Each number is 200 + 40 x the weight over the matrix's rms, rounded and kept within 0 to 999. Layers, rows and columns count from 0.

# layer 2 MLP up, 1920x320, rms 0.138, rows 614-701, columns 160-239
188,240,231,244,209,209,235,155,179,171,201,158,175,214,219,226,113,250,206,193,200,192,226,126,257,215,252,209,196,130,164,224,245,243,272,167,129,156,163,229,137,246,239,251,247,203,270,166,184,246,94,196,228,143,152,251,196,152,243,150,223,199,251,158,224,219,192,173,201,205,157,250,169,239,223,197,137,182,310,154
215,265,189,205,152,156,235,189,153,131,178,210,222,225,224,197,211,232,203,311,246,224,178,166,238,148,211,231,179,217,163,118,154,225,151,125,197,208,138,174,217,228,269,221,154,246,262,213,186,287,216,186,199,244,182,195,208,272,188,250,217,271,263,249,234,239,181,180,284,165,222,171,228,164,196,179,215,145,250,293
136,206,269,184,154,186,123,137,228,199,181,215,201,200,209,250,154,154,237,200,228,208,120,188,263,251,171,210,222,234,209,160,337,155,220,175,187,182,199,246,252,196,171,227,252,199,132,245,176,147,233,203,171,218,204,181,165,296,201,224,205,190,251,180,175,185,200,190,249,125,187,232,141,230,167,171,238,150,166,180
142,180,193,167,211,184,195,188,188,226,154,185,301,200,208,210,190,202,206,213,194,234,94,236,324,201,115,86,150,163,211,295,221,271,227,263,206,210,234,249,222,192,197,150,219,145,210,249,218,179,207,272,165,181,198,150,261,229,193,184,113,184,263,194,183,294,234,144,239,188,222,223,233,165,236,228,244,207,236,180
216,170,181,182,153,214,140,207,149,190,191,235,226,214,227,127,227,210,221,159,161,237,176,257,216,138,157,169,228,167,178,197,195,270,180,226,235,132,159,197,170,149,207,217,187,237,245,231,222,204,169,161,236,196,138,171,217,228,170,237,251,170,181,278,209,167,161,220,206,195,183,246,298,266,179,209,212,191,206,131
153,209,246,174,226,216,146,189,172,220,145,185,215,210,242,216,255,217,181,175,233,171,236,240,180,260,168,129,137,224,221,189,139,154,180,165,201,229,245,212,169,161,136,92,204,194,172,172,168,262,139,198,149,200,223,191,221,153,197,163,178,172,168,165,216,234,183,157,201,140,176,235,222,109,183,295,126,226,190,155
162,170,168,176,186,141,181,259,275,124,162,297,259,137,145,191,156,170,182,177,223,193,204,211,187,257,251,245,224,171,233,199,155,200,218,213,245,107,223,266,189,197,264,173,156,211,246,198,268,211,207,138,180,200,186,198,187,190,207,170,106,196,181,161,298,188,135,153,227,168,259,283,301,244,229,157,216,216,315,219
104,150,160,231,85,157,221,249,149,201,148,229,202,146,143,183,229,214,186,172,124,216,140,207,172,191,224,228,254,182,219,205,187,184,211,187,221,247,196,276,178,207,201,176,122,280,186,222,213,157,261,182,222,193,149,217,248,178,195,247,235,216,170,208,135,202,252,179,169,121,228,198,206,203,187,91,353,177,209,207
235,118,259,194,160,216,209,219,218,179,223,175,222,212,149,190,238,209,181,216,234,165,201,249,157,248,262,174,180,222,216,210,247,173,190,187,135,193,201,241,193,155,186,98,290,232,237,238,178,229,252,227,276,124,241,183,98,211,174,254,249,206,204,227,236,199,214,209,245,203,177,206,214,313,195,99,238,185,219,217
240,199,143,206,143,233,244,210,202,128,127,248,137,258,249,230,105,238,196,115,170,199,236,205,279,214,243,174,161,186,98,236,203,147,164,179,226,188,149,186,215,178,180,180,240,222,268,187,204,241,153,133,195,255,200,225,250,206,197,318,230,174,223,175,186,156,230,152,134,229,128,185,169,210,134,251,238,151,165,239
171,198,209,163,210,193,295,150,235,238,229,200,186,169,134,192,196,231,157,185,226,245,196,255,183,183,204,189,160,242,213,252,225,246,192,231,206,257,191,265,163,180,152,193,172,161,137,192,200,229,204,157,233,259,161,197,228,206,229,164,161,181,207,172,174,199,191,154,195,197,170,237,192,255,138,185,192,215,200,246
199,199,220,183,176,195,213,152,257,187,159,186,228,230,207,179,192,196,192,206,181,261,234,249,159,258,231,114,210,230,208,186,239,158,171,127,145,217,137,199,236,184,259,217,206,227,195,199,213,214,238,215,234,184,204,212,183,203,128,145,139,167,173,232,210,315,188,157,211,192,175,182,266,170,245,258,176,228,159,230
208,145,170,212,238,161,247,210,186,157,165,128,213,227,215,218,246,174,226,226,187,165,176,126,152,178,239,185,215,183,174,264,240,156,172,210,179,222,160,222,288,175,177,212,208,215,166,206,195,198,203,155,226,200,165,181,122,165,176,279,162,191,244,236,194,252,129,165,225,202,200,246,223,199,168,189,224,144,195,184
116,169,247,174,198,223,195,211,188,149,211,246,182,198,170,117,148,175,176,227,287,143,165,226,224,201,181,233,181,152,237,149,163,161,155,189,106,225,211,209,232,164,207,158,208,227,207,190,191,295,169,170,261,211,260,192,134,236,230,213,163,228,194,181,182,205,192,316,226,181,251,211,159,258,151,186,194,174,237,250
196,154,184,176,155,206,272,216,244,211,226,258,182,231,239,158,195,133,161,177,162,160,237,184,247,180,114,223,178,199,191,265,134,158,224,210,235,158,264,208,210,204,192,238,208,164,165,216,188,146,268,201,186,274,197,237,242,155,204,197,281,161,249,195,211,233,228,236,150,209,185,238,177,175,192,185,203,248,168,167
249,163,165,152,249,184,191,196,247,203,122,189,181,168,228,182,252,260,228,186,200,198,203,210,123,187,166,158,131,178,220,242,210,133,157,138,168,273,223,250,186,227,162,237,244,230,187,205,122,152,147,220,181,219,284,188,223,191,232,228,217,241,213,215,218,243,217,218,180,204,192,199,217,191,154,283,171,164,170,154
173,112,228,166,172,179,190,181,174,160,148,168,264,162,222,216,229,188,138,198,211,218,188,247,191,189,190,161,236,190,287,183,158,238,167,211,163,246,163,189,197,191,156,174,205,146,188,138,274,202,186,231,208,203,134,177,172,178,231,313,185,215,219,241,190,212,225,210,191,182,186,215,249,199,102,223,195,142,239,96
150,185,253,204,127,174,186,176,113,227,200,176,267,166,166,180,185,121,190,170,215,266,251,177,228,194,153,262,184,258,241,168,220,177,150,208,200,198,178,218,302,219,215,179,180,213,170,206,191,259,192,248,307,171,185,145,176,198,206,208,190,207,126,149,190,159,182,198,172,164,190,179,217,228,194,195,202,162,228,184
147,220,204,187,140,177,235,190,229,180,144,231,205,172,181,242,142,157,278,217,249,255,201,212,149,210,112,216,246,219,196,132,247,206,229,196,236,272,168,278,198,210,192,240,139,91,133,198,189,180,178,193,194,246,187,199,181,212,190,221,228,171,270,273,282,210,229,168,208,207,175,186,164,247,200,256,270,159,233,260
223,197,230,138,182,263,113,207,173,207,137,202,175,182,189,166,183,153,216,259,243,194,222,146,150,205,161,167,194,162,340,219,200,119,241,212,295,205,180,222,193,179,194,201,231,184,142,168,264,191,212,210,214,168,208,207,212,275,211,258,216,133,181,190,236,212,149,221,171,193,274,239,184,235,178,157,245,194,294,141
241,230,281,271,187,256,231,175,204,215,178,167,222,168,189,265,147,217,217,151,247,210,246,171,282,147,153,107,207,213,188,210,203,192,281,184,227,279,219,237,130,205,213,165,196,259,159,166,145,207,232,205,237,229,251,292,192,219,120,209,247,184,264,188,302,234,217,188,242,236,211,169,207,202,166,217,226,183,169,194
129,172,215,189,223,206,244,272,290,201,188,195,194,242,213,173,200,160,227,206,208,245,244,218,203,227,198,303,238,220,217,163,136,220,155,158,177,175,209,261,204,146,159,208,185,245,184,250,194,199,223,207,193,218,171,208,238,219,169,230,220,180,259,239,235,233,171,157,185,222,176,208,208,237,205,175,187,88,133,220
220,135,228,175,155,229,240,226,154,76,195,232,173,211,223,192,151,182,123,288,145,204,136,207,132,213,179,187,219,228,223,209,178,187,148,238,176,174,179,215,210,182,177,252,238,142,184,248,197,277,166,172,259,191,168,155,169,220,263,242,190,201,150,186,166,200,271,200,296,207,151,164,204,205,145,219,162,183,168,202
246,250,210,170,170,152,222,250,186,253,223,249,254,205,206,209,190,231,227,175,119,197,235,161,228,131,165,222,160,302,226,208,201,187,260,190,201,232,218,275,166,90,250,258,198,170,181,246,174,243,217,196,158,221,227,269,168,224,71,180,191,179,155,229,209,170,280,175,208,253,232,183,186,216,163,280,159,203,159,197
293,245,190,175,173,193,237,235,176,262,241,140,189,194,202,161,203,310,180,223,155,178,199,155,237,173,213,216,211,192,170,222,232,202,195,145,259,244,189,232,251,126,184,200,174,175,158,243,181,200,247,139,187,169,230,208,186,206,246,178,200,198,235,196,118,207,199,151,209,178,209,140,174,193,213,208,181,202,237,194
216,252,266,266,190,134,289,188,230,214,240,189,167,250,169,160,179,213,209,155,174,209,201,287,207,159,223,123,181,149,180,165,233,216,199,150,186,204,148,251,108,251,200,222,237,145,206,214,185,197,210,191,171,224,149,163,157,214,149,241,122,201,173,186,147,209,184,237,216,170,214,226,188,286,211,236,149,203,194,191
182,203,237,245,208,171,193,183,172,185,252,148,236,173,204,228,147,188,153,146,188,133,185,243,241,252,157,179,155,187,166,232,246,226,226,210,179,173,207,152,160,195,192,168,209,154,204,149,243,156,164,143,156,314,268,199,159,191,194,253,234,166,203,164,250,232,194,173,254,161,135,245,189,232,193,188,237,100,146,220
181,143,274,199,150,176,187,255,182,195,159,240,192,198,103,196,192,71,202,226,237,234,197,198,161,192,217,198,191,143,126,175,219,191,193,188,325,197,96,234,264,144,193,206,210,243,203,215,216,151,225,153,192,248,228,260,184,199,160,174,133,227,153,169,186,234,217,205,142,244,145,190,163,251,169,130,222,201,177,157
231,168,118,204,98,117,216,230,262,219,194,148,112,268,194,166,188,181,247,173,200,147,246,223,203,179,182,184,241,217,201,244,170,188,216,155,198,237,111,205,169,251,223,139,208,221,260,192,167,190,172,131,291,163,151,243,275,197,243,297,129,210,105,229,257,176,149,299,251,206,257,166,170,145,211,147,235,181,253,171
196,225,241,196,165,255,232,222,203,261,122,265,240,222,199,129,218,148,173,209,161,207,210,185,258,151,188,188,154,267,169,150,211,231,206,232,243,215,140,206,153,228,160,254,205,137,92,264,202,199,258,235,245,140,159,205,167,171,200,207,184,164,210,196,158,129,200,115,233,242,160,210,192,189,148,191,206,214,130,202
217,268,165,227,164,146,211,168,213,193,200,199,192,178,153,215,157,153,157,199,94,206,172,171,182,192,223,147,172,241,172,228,249,178,197,249,135,186,236,191,160,158,172,165,184,138,281,187,209,214,236,171,242,260,228,176,240,252,217,228,269,161,235,184,214,160,129,193,191,229,174,193,265,202,129,156,180,157,139,169
227,188,120,160,202,166,154,287,224,161,265,194,182,152,227,209,218,175,204,95,198,193,230,82,224,304,212,72,200,200,244,191,217,211,241,229,237,160,216,226,200,130,252,183,218,222,206,205,249,206,231,186,99,117,199,245,167,151,128,207,207,147,198,197,153,189,196,178,216,194,306,275,183,166,202,197,216,172,215,150
163,171,214,229,199,183,255,200,195,221,130,182,186,121,264,156,208,108,136,128,212,134,132,195,232,180,193,221,184,249,85,198,175,218,61,289,231,176,168,214,285,185,256,221,143,154,210,285,234,208,218,220,235,182,196,202,200,241,212,190,201,279,197,139,257,169,161,199,170,222,204,155,231,213,236,185,265,265,164,185
209,146,226,192,106,198,187,326,176,180,217,297,180,198,156,195,163,137,179,232,237,178,168,167,162,247,228,167,225,214,249,246,238,131,156,199,203,182,206,225,225,144,200,193,226,206,209,213,216,217,280,195,205,206,245,236,197,127,152,169,233,148,204,207,237,167,190,250,189,210,207,171,168,167,224,221,236,176,192,182
191,227,228,222,191,230,164,119,180,194,278,128,183,168,150,243,223,164,179,256,217,267,226,182,133,295,133,171,124,181,146,169,195,196,151,135,165,244,222,221,199,216,211,155,208,281,245,254,242,199,225,165,236,221,211,263,136,173,262,237,131,193,234,189,278,202,108,198,181,179,140,246,215,160,113,194,130,212,211,204
246,169,229,239,235,155,254,201,170,203,190,212,265,261,119,244,193,229,193,258,249,169,287,203,251,221,203,176,255,202,191,247,216,184,199,218,150,230,183,221,257,155,138,109,186,183,283,187,137,227,251,233,227,218,141,333,199,188,161,186,160,231,316,281,226,249,234,172,284,178,113,256,209,144,178,170,268,216,181,182
230,207,193,189,161,259,203,197,215,153,215,142,250,128,144,211,232,246,176,185,182,242,192,184,272,138,221,157,272,242,152,165,223,196,162,208,192,245,214,166,224,183,280,204,217,152,132,266,223,199,231,244,218,129,258,283,237,230,151,187,238,193,268,198,189,212,195,202,100,157,215,206,214,203,186,156,192,254,169,197
201,217,156,198,198,204,204,220,222,155,195,191,212,249,288,200,192,174,160,221,212,203,211,226,230,239,293,222,173,207,196,188,180,177,182,193,225,210,250,253,227,143,191,99,176,200,233,80,157,230,187,211,193,258,180,139,213,156,133,210,186,197,196,255,205,149,224,162,171,253,213,229,240,171,275,189,212,173,177,247
172,185,215,174,177,289,265,191,274,213,216,190,204,164,172,212,216,162,151,259,179,168,184,142,251,248,223,162,196,200,155,233,261,226,261,229,195,226,249,230,160,180,215,183,184,185,195,228,134,199,201,210,278,209,244,254,247,204,195,174,213,167,186,216,218,178,238,304,213,155,203,107,131,165,193,209,271,193,135,248
112,135,134,165,175,98,230,210,239,169,189,138,241,227,210,246,159,231,193,137,167,287,175,163,245,260,220,285,223,232,173,216,235,159,254,260,237,258,148,212,181,150,204,260,225,211,194,170,170,199,201,206,212,243,196,176,201,159,169,266,172,191,172,232,200,178,212,238,267,196,220,198,174,190,247,248,227,142,270,192
175,169,216,217,145,254,161,247,212,198,199,248,189,198,169,267,139,208,172,210,231,252,208,159,158,141,238,243,248,281,194,226,120,109,184,248,191,173,206,221,164,151,212,158,111,220,250,152,230,245,256,185,205,306,186,182,150,200,176,173,226,194,241,298,235,236,281,264,233,125,189,205,187,232,117,225,169,223,212,175
181,261,139,253,247,217,234,234,207,204,188,225,196,182,216,174,221,269,240,225,100,136,194,205,217,202,217,190,216,152,259,267,207,176,258,253,202,230,180,188,217,193,202,203,181,178,153,199,137,114,199,202,244,185,190,225,245,177,174,165,238,183,168,110,153,203,185,209,185,192,160,168,232,213,184,201,262,164,208,252
222,182,195,197,187,173,159,162,245,221,190,238,161,228,111,226,219,173,198,182,128,249,165,263,179,238,150,253,155,186,228,131,176,234,179,227,254,160,197,193,242,239,249,138,181,184,246,298,163,216,286,210,233,300,152,232,123,270,155,240,203,230,158,207,217,141,165,262,295,166,225,277,245,263,184,180,188,205,202,126
246,196,232,233,199,247,190,180,199,261,180,140,172,198,215,223,194,203,142,254,210,258,163,163,225,191,153,148,183,197,145,216,147,224,198,223,195,237,182,184,192,204,194,249,162,129,188,212,167,219,201,147,254,216,180,249,213,197,183,208,226,167,217,201,175,197,168,211,220,217,237,164,170,230,198,190,225,255,162,222
194,282,207,186,225,214,227,235,200,164,195,245,212,186,245,161,137,174,163,244,287,218,167,198,197,209,200,210,221,281,200,254,190,196,197,194,272,194,164,240,194,151,241,213,288,197,183,162,190,223,142,151,157,206,173,164,236,145,234,200,146,180,216,253,199,177,189,257,142,188,199,231,262,236,230,232,207,168,255,251
164,198,178,176,161,151,215,181,188,139,173,226,186,273,202,138,176,196,174,244,134,157,107,303,253,181,212,197,247,210,156,259,169,197,193,226,256,184,145,229,233,192,189,129,137,203,119,198,266,157,192,203,177,253,148,180,242,175,238,222,272,202,182,247,155,177,198,193,159,243,204,193,166,221,161,286,232,142,241,218
183,193,134,238,206,112,181,189,181,228,217,247,151,247,262,180,144,165,161,236,243,267,240,165,248,165,168,197,221,161,201,228,291,184,183,176,189,228,194,198,185,240,201,197,120,226,235,162,130,229,195,181,214,188,250,201,232,187,140,199,184,238,226,188,158,212,187,211,249,241,196,165,242,254,198,218,228,257,182,230
177,267,242,207,169,230,196,243,247,191,192,203,203,162,156,229,190,230,231,246,204,190,244,175,260,146,239,159,160,237,192,235,238,188,250,191,155,240,178,225,213,269,209,92,178,143,221,205,206,182,209,153,186,204,224,268,175,181,196,93,256,218,146,281,140,230,140,268,176,269,233,182,240,162,177,145,233,187,197,153
239,194,138,145,200,166,210,157,171,206,244,223,180,249,209,191,155,193,319,184,198,179,255,171,216,182,177,267,153,256,127,236,269,150,248,171,180,190,247,192,130,186,259,242,201,148,228,182,147,245,236,214,278,253,176,231,178,192,225,217,283,203,171,198,192,176,183,194,130,186,222,201,263,169,192,181,147,179,244,240
276,201,201,270,199,216,218,104,222,117,216,209,159,232,157,145,219,212,244,154,182,271,237,276,226,255,174,187,220,161,233,206,252,202,179,254,168,149,200,197,272,217,256,270,225,196,155,68,249,194,250,175,229,243,200,169,233,188,161,112,247,219,211,172,185,183,216,192,140,182,187,191,149,184,175,276,83,98,182,210
251,169,275,173,161,226,209,173,165,152,161,201,182,276,261,131,131,231,201,178,182,228,172,185,215,294,224,158,158,179,258,297,236,135,175,174,221,172,213,216,253,174,173,139,190,145,175,219,215,167,239,169,194,276,190,96,258,204,181,174,145,205,264,231,235,215,208,228,252,161,168,141,153,215,277,162,201,172,191,196
99,172,144,144,228,128,201,240,237,169,262,192,254,181,180,125,168,239,152,253,188,265,232,206,191,179,245,201,315,217,108,198,236,160,199,203,231,223,159,239,242,180,214,192,156,192,248,189,260,156,239,221,186,202,125,205,243,168,192,172,191,145,197,316,230,230,251,140,115,175,188,210,208,205,263,249,263,195,271,262
165,135,231,233,219,195,218,154,197,169,222,241,149,226,155,84,114,140,102,214,194,240,200,222,163,210,209,150,211,238,246,214,248,225,192,217,200,242,202,213,188,220,159,146,193,226,185,200,268,218,181,208,201,207,158,217,272,160,242,226,200,204,134,226,175,242,209,264,215,238,232,333,175,173,219,318,168,238,124,169
182,206,221,112,153,178,201,207,216,153,209,277,276,233,160,261,207,175,230,178,205,202,214,168,201,247,255,216,271,279,88,216,278,204,196,229,195,201,235,197,202,200,189,235,218,257,192,151,177,218,239,211,191,223,170,227,166,164,189,148,238,165,186,231,206,158,185,222,188,121,180,219,233,195,188,217,163,155,215,213
251,187,177,245,233,235,181,165,204,199,249,210,212,253,179,194,190,276,189,237,158,180,246,173,202,112,254,147,271,240,173,217,205,231,271,204,230,222,220,211,227,217,176,242,128,201,308,180,232,187,160,195,226,175,181,182,225,232,215,202,258,189,162,226,162,216,189,237,203,177,81,133,175,254,145,184,206,193,186,170
93,209,234,217,209,159,209,195,109,247,134,233,183,188,165,194,95,253,171,211,255,291,169,167,265,218,217,250,144,240,186,228,160,201,194,163,184,182,266,197,166,224,209,149,171,220,168,195,228,227,230,189,160,127,128,189,179,216,100,209,127,174,176,183,189,220,213,134,222,240,208,277,117,284,215,182,253,157,228,173
245,169,206,200,239,99,212,179,185,173,239,194,161,225,181,152,178,187,182,251,178,188,175,197,220,245,188,206,145,209,244,111,239,163,212,183,239,148,193,188,158,307,143,134,220,200,182,234,210,182,234,110,162,268,202,208,184,192,206,155,214,178,158,236,175,210,187,158,137,132,166,180,180,191,188,207,217,216,191,287
207,182,213,197,112,177,182,213,226,197,182,187,172,164,197,224,207,174,220,163,171,308,170,160,196,160,237,145,158,178,155,192,242,167,236,133,278,230,188,263,225,180,240,266,223,190,266,190,174,219,254,161,197,248,186,188,217,228,254,247,210,232,204,273,204,185,233,247,208,175,275,146,253,167,166,259,168,231,126,242
286,192,174,194,197,176,192,187,172,228,188,191,187,266,152,101,155,245,252,156,172,243,189,208,184,215,203,176,173,101,181,182,235,199,274,210,232,219,223,280,166,191,231,174,177,168,202,264,187,117,174,238,182,253,223,164,222,252,181,251,214,144,252,193,212,240,282,198,255,200,176,207,129,212,205,250,257,138,209,163
129,253,187,200,123,212,168,168,249,218,243,98,186,243,196,188,153,302,218,180,236,159,150,187,153,208,274,148,210,191,233,225,230,234,159,224,170,201,191,202,212,261,145,165,183,195,124,200,218,209,182,197,193,197,185,142,185,151,180,303,221,227,290,241,197,161,167,257,166,124,177,160,222,215,209,160,239,193,183,197
337,178,299,220,191,182,222,184,232,201,233,159,216,174,192,192,211,243,177,290,205,165,244,116,253,252,185,177,178,196,210,213,240,194,251,221,201,197,129,232,178,199,112,266,220,202,183,299,171,181,198,160,172,182,219,229,236,261,121,193,246,190,228,195,224,218,188,224,168,266,201,222,202,232,161,244,158,162,221,114
134,169,209,279,245,206,153,177,193,149,231,199,115,229,146,204,297,186,229,183,223,238,190,111,262,150,161,113,279,189,115,183,194,171,205,227,181,242,132,169,212,178,242,199,220,269,197,189,256,173,249,237,232,188,202,186,202,192,181,175,147,221,194,214,159,162,208,127,217,201,215,200,191,214,189,218,248,181,212,111
263,134,157,180,209,212,270,205,191,205,222,162,135,201,179,238,315,233,250,178,210,268,206,206,254,114,186,185,181,156,278,207,232,202,195,224,231,191,214,192,248,185,209,200,231,191,157,200,231,192,245,159,264,168,125,152,165,255,201,193,203,223,238,218,160,75,241,226,178,183,165,167,190,238,144,158,228,141,177,188
177,173,173,169,215,171,195,220,250,219,197,210,163,189,185,186,191,189,196,241,231,225,182,263,206,231,230,159,216,218,196,174,208,170,225,196,183,202,170,250,130,199,221,227,206,215,171,212,184,215,209,210,255,145,226,192,196,210,212,183,196,190,201,182,221,170,235,218,172,192,164,224,206,238,237,122,280,172,163,213
218,248,166,293,195,198,210,232,161,245,222,146,164,204,226,161,125,231,207,235,179,250,218,208,255,180,188,184,246,177,119,155,224,248,214,235,178,229,280,144,201,290,199,175,237,179,215,265,139,233,185,228,292,204,210,224,222,147,187,261,244,208,178,243,260,205,147,199,208,248,184,219,246,100,156,174,155,172,234,104
167,213,229,198,245,215,174,221,186,224,166,190,175,237,231,238,170,262,217,183,160,198,235,199,173,213,124,221,175,163,132,217,226,231,201,238,88,205,257,265,247,248,200,218,178,181,224,246,217,199,253,152,189,264,268,286,151,162,157,208,223,211,210,243,281,174,176,223,180,172,118,188,218,192,198,144,208,236,139,195
163,174,185,202,199,172,132,237,274,239,158,269,203,147,195,260,203,134,209,237,268,233,152,250,187,199,111,267,216,238,269,133,216,111,165,260,139,221,226,313,237,204,172,171,214,166,194,295,223,174,215,217,206,225,263,222,180,275,234,233,193,163,276,186,240,143,213,100,238,182,135,226,212,198,137,179,139,168,230,219
220,260,262,160,178,194,189,315,211,179,104,219,206,167,134,141,188,178,161,276,171,180,209,243,201,177,204,154,257,151,230,231,193,227,171,223,207,255,203,191,201,204,177,215,270,255,174,232,237,119,207,218,136,214,230,180,251,147,242,160,175,207,139,286,124,190,207,125,191,157,164,191,200,227,168,241,233,283,208,196
231,137,139,208,206,177,162,157,211,182,189,113,189,233,167,230,215,192,160,185,404,207,170,257,156,234,271,241,248,202,221,160,182,218,150,120,137,285,229,192,196,213,145,174,166,157,212,184,149,234,106,258,216,225,231,120,181,272,211,159,215,258,228,144,220,208,192,259,186,223,172,179,191,209,181,128,265,220,165,214
142,167,181,209,197,179,139,190,186,161,156,210,172,200,194,190,183,231,199,135,194,190,141,232,163,174,174,159,205,203,221,149,139,195,219,156,201,192,156,209,213,127,165,138,159,152,198,159,244,225,202,153,161,204,243,234,193,243,217,237,217,269,232,191,218,173,283,251,170,231,212,155,196,206,183,196,148,174,220,212
143,251,228,201,191,212,123,197,130,155,239,229,111,219,159,222,190,251,258,214,165,193,156,215,257,178,201,161,191,174,210,187,237,152,165,204,260,180,182,221,238,124,195,274,156,239,208,134,192,285,260,202,203,120,155,310,162,228,172,182,217,191,210,221,177,216,210,252,197,187,216,145,92,261,239,164,203,157,228,226
180,176,150,174,224,206,245,177,164,202,194,206,223,240,296,195,157,168,247,164,201,139,230,165,202,195,152,180,263,143,212,239,212,184,173,219,165,168,189,170,163,220,230,146,110,154,163,151,217,168,184,243,182,179,178,172,232,190,174,238,203,178,227,184,184,161,231,222,155,131,214,180,211,167,151,199,215,303,176,149
277,161,165,149,184,199,178,164,167,287,232,203,82,198,212,263,197,228,230,183,169,161,235,226,241,221,136,221,248,142,251,352,169,246,236,152,171,236,272,169,187,222,254,171,192,236,269,164,200,188,190,211,217,138,229,213,240,222,117,224,207,105,160,118,127,240,238,149,209,147,226,132,204,194,183,213,209,152,268,195
206,203,220,191,209,228,230,195,186,201,220,173,181,170,201,262,148,162,143,160,158,169,156,256,208,156,264,146,219,202,174,198,231,188,163,187,76,235,214,180,225,214,145,223,229,228,172,258,184,197,164,258,153,242,210,279,190,248,159,153,216,185,137,196,132,152,114,272,165,219,174,154,258,214,266,217,224,156,209,207
172,248,213,274,201,197,183,185,190,119,179,201,228,215,177,179,142,271,135,231,107,137,227,190,263,257,175,135,237,243,235,224,191,174,222,179,155,267,125,174,239,148,151,149,245,211,215,248,154,221,159,146,203,237,218,234,184,232,201,185,210,227,217,232,177,242,229,248,199,161,106,202,217,219,239,194,181,146,179,79
146,184,240,220,113,173,139,195,230,175,266,237,169,146,133,211,231,231,288,139,166,231,161,120,266,178,162,161,217,181,242,178,258,126,163,175,162,269,172,245,224,165,280,215,195,224,167,162,159,201,148,205,197,192,188,264,143,137,202,242,255,138,236,191,167,195,262,216,333,177,187,234,167,225,122,202,193,199,113,197
178,153,184,201,162,154,206,258,210,139,203,237,178,225,110,189,173,241,149,251,203,185,230,116,189,287,214,223,216,164,234,216,195,199,227,202,141,236,178,183,272,167,124,177,249,220,226,154,190,203,161,147,193,153,209,175,179,185,219,179,161,167,181,221,147,228,134,184,173,212,199,214,222,231,198,294,246,184,206,186
155,203,225,221,253,137,233,198,223,101,132,223,174,198,170,181,142,199,149,190,172,219,152,302,238,188,179,186,207,174,212,182,207,213,203,218,285,158,227,177,218,213,153,231,212,190,246,231,146,174,225,219,180,215,205,232,201,181,197,191,226,121,153,186,157,214,215,221,187,157,192,219,226,213,198,271,279,190,148,177
207,229,274,328,206,182,181,185,206,260,258,125,155,227,224,181,155,308,277,184,172,172,201,146,232,198,175,225,216,195,186,186,213,137,148,214,214,240,212,196,270,158,223,295,203,202,180,203,227,238,219,155,251,214,150,257,167,212,172,186,270,185,263,205,206,259,253,225,214,221,201,198,178,192,234,141,263,176,88,152
180,303,220,214,161,183,229,95,172,112,182,214,257,282,227,314,252,144,178,237,217,178,187,207,268,195,183,129,178,150,213,296,199,222,204,243,250,179,157,220,230,112,221,173,162,184,219,265,255,209,206,191,175,221,193,252,220,252,197,261,186,174,217,172,182,219,255,221,165,228,148,227,210,185,170,153,203,253,192,264
134,186,129,170,177,165,314,142,211,264,199,198,209,265,233,217,208,247,158,158,183,143,264,165,229,271,206,209,174,224,188,287,208,152,240,210,179,206,155,214,228,246,223,181,200,162,285,258,223,219,230,153,194,163,208,194,192,194,199,222,116,255,162,164,173,232,237,207,211,184,199,165,184,241,169,117,244,108,240,133
177,202,191,160,157,182,177,201,161,210,251,207,193,196,195,245,241,186,193,179,211,233,180,263,162,251,216,197,136,189,194,190,128,223,174,191,213,178,167,264,217,219,148,213,211,255,185,213,218,225,167,172,241,227,139,212,192,178,159,200,231,230,212,246,219,203,181,238,176,189,195,227,184,224,155,170,186,190,225,129
209,84,256,170,175,176,198,248,203,220,194,159,128,261,172,192,230,190,182,172,217,222,165,265,151,157,221,206,202,202,135,180,189,175,137,176,166,303,228,202,241,246,182,167,182,234,119,222,136,291,158,257,248,236,274,158,234,172,296,172,132,263,261,155,142,99,190,240,184,126,183,185,232,208,203,119,236,296,173,248
263,244,121,215,176,204,208,210,191,183,161,342,148,222,163,184,188,191,187,249,178,144,191,166,246,237,259,182,229,220,226,207,175,183,269,249,170,155,236,140,264,230,221,257,191,224,285,117,122,224,205,196,221,238,306,237,193,166,168,235,133,180,132,143,246,184,259,177,205,193,157,239,203,214,184,168,183,180,233,117
157,234,194,225,166,171,128,173,194,208,200,222,153,220,201,168,236,281,216,273,137,234,191,231,162,153,228,205,182,176,138,181,262,208,182,198,236,171,185,221,225,204,212,228,180,251,322,170,190,178,248,142,225,170,129,212,237,200,260,272,305,213,259,235,215,205,174,186,203,165,155,234,220,194,252,242,253,135,111,201
222,164,152,95,222,202,118,227,247,203,207,216,234,186,254,147,168,209,126,182,281,208,193,172,190,249,216,125,206,224,190,234,252,196,168,170,228,265,208,176,123,183,230,145,251,243,187,298,116,158,159,200,231,136,189,152,241,162,266,223,161,181,246,159,197,287,176,251,199,172,207,190,293,183,158,302,203,205,182,167
128,148,209,170,195,158,212,184,185,169,203,188,317,211,152,126,178,263,121,189,241,214,143,136,163,288,159,164,208,208,306,145,193,131,169,167,196,234,250,285,189,167,190,211,176,172,239,233,184,216,210,196,204,227,133,183,180,235,197,160,175,160,167,121,140,219,172,237,214,255,111,241,145,315,198,188,141,171,206,250
227,184,178,251,198,213,179,184,240,160,152,243,143,277,194,103,168,297,184,278,213,182,178,194,224,212,173,200,177,158,204,197,194,168,191,112,256,286,181,231,238,217,170,209,127,198,248,208,251,194,172,188,190,232,232,159,212,257,189,160,191,148,209,198,163,194,168,194,195,137,135,199,169,201,156,199,205,166,231,224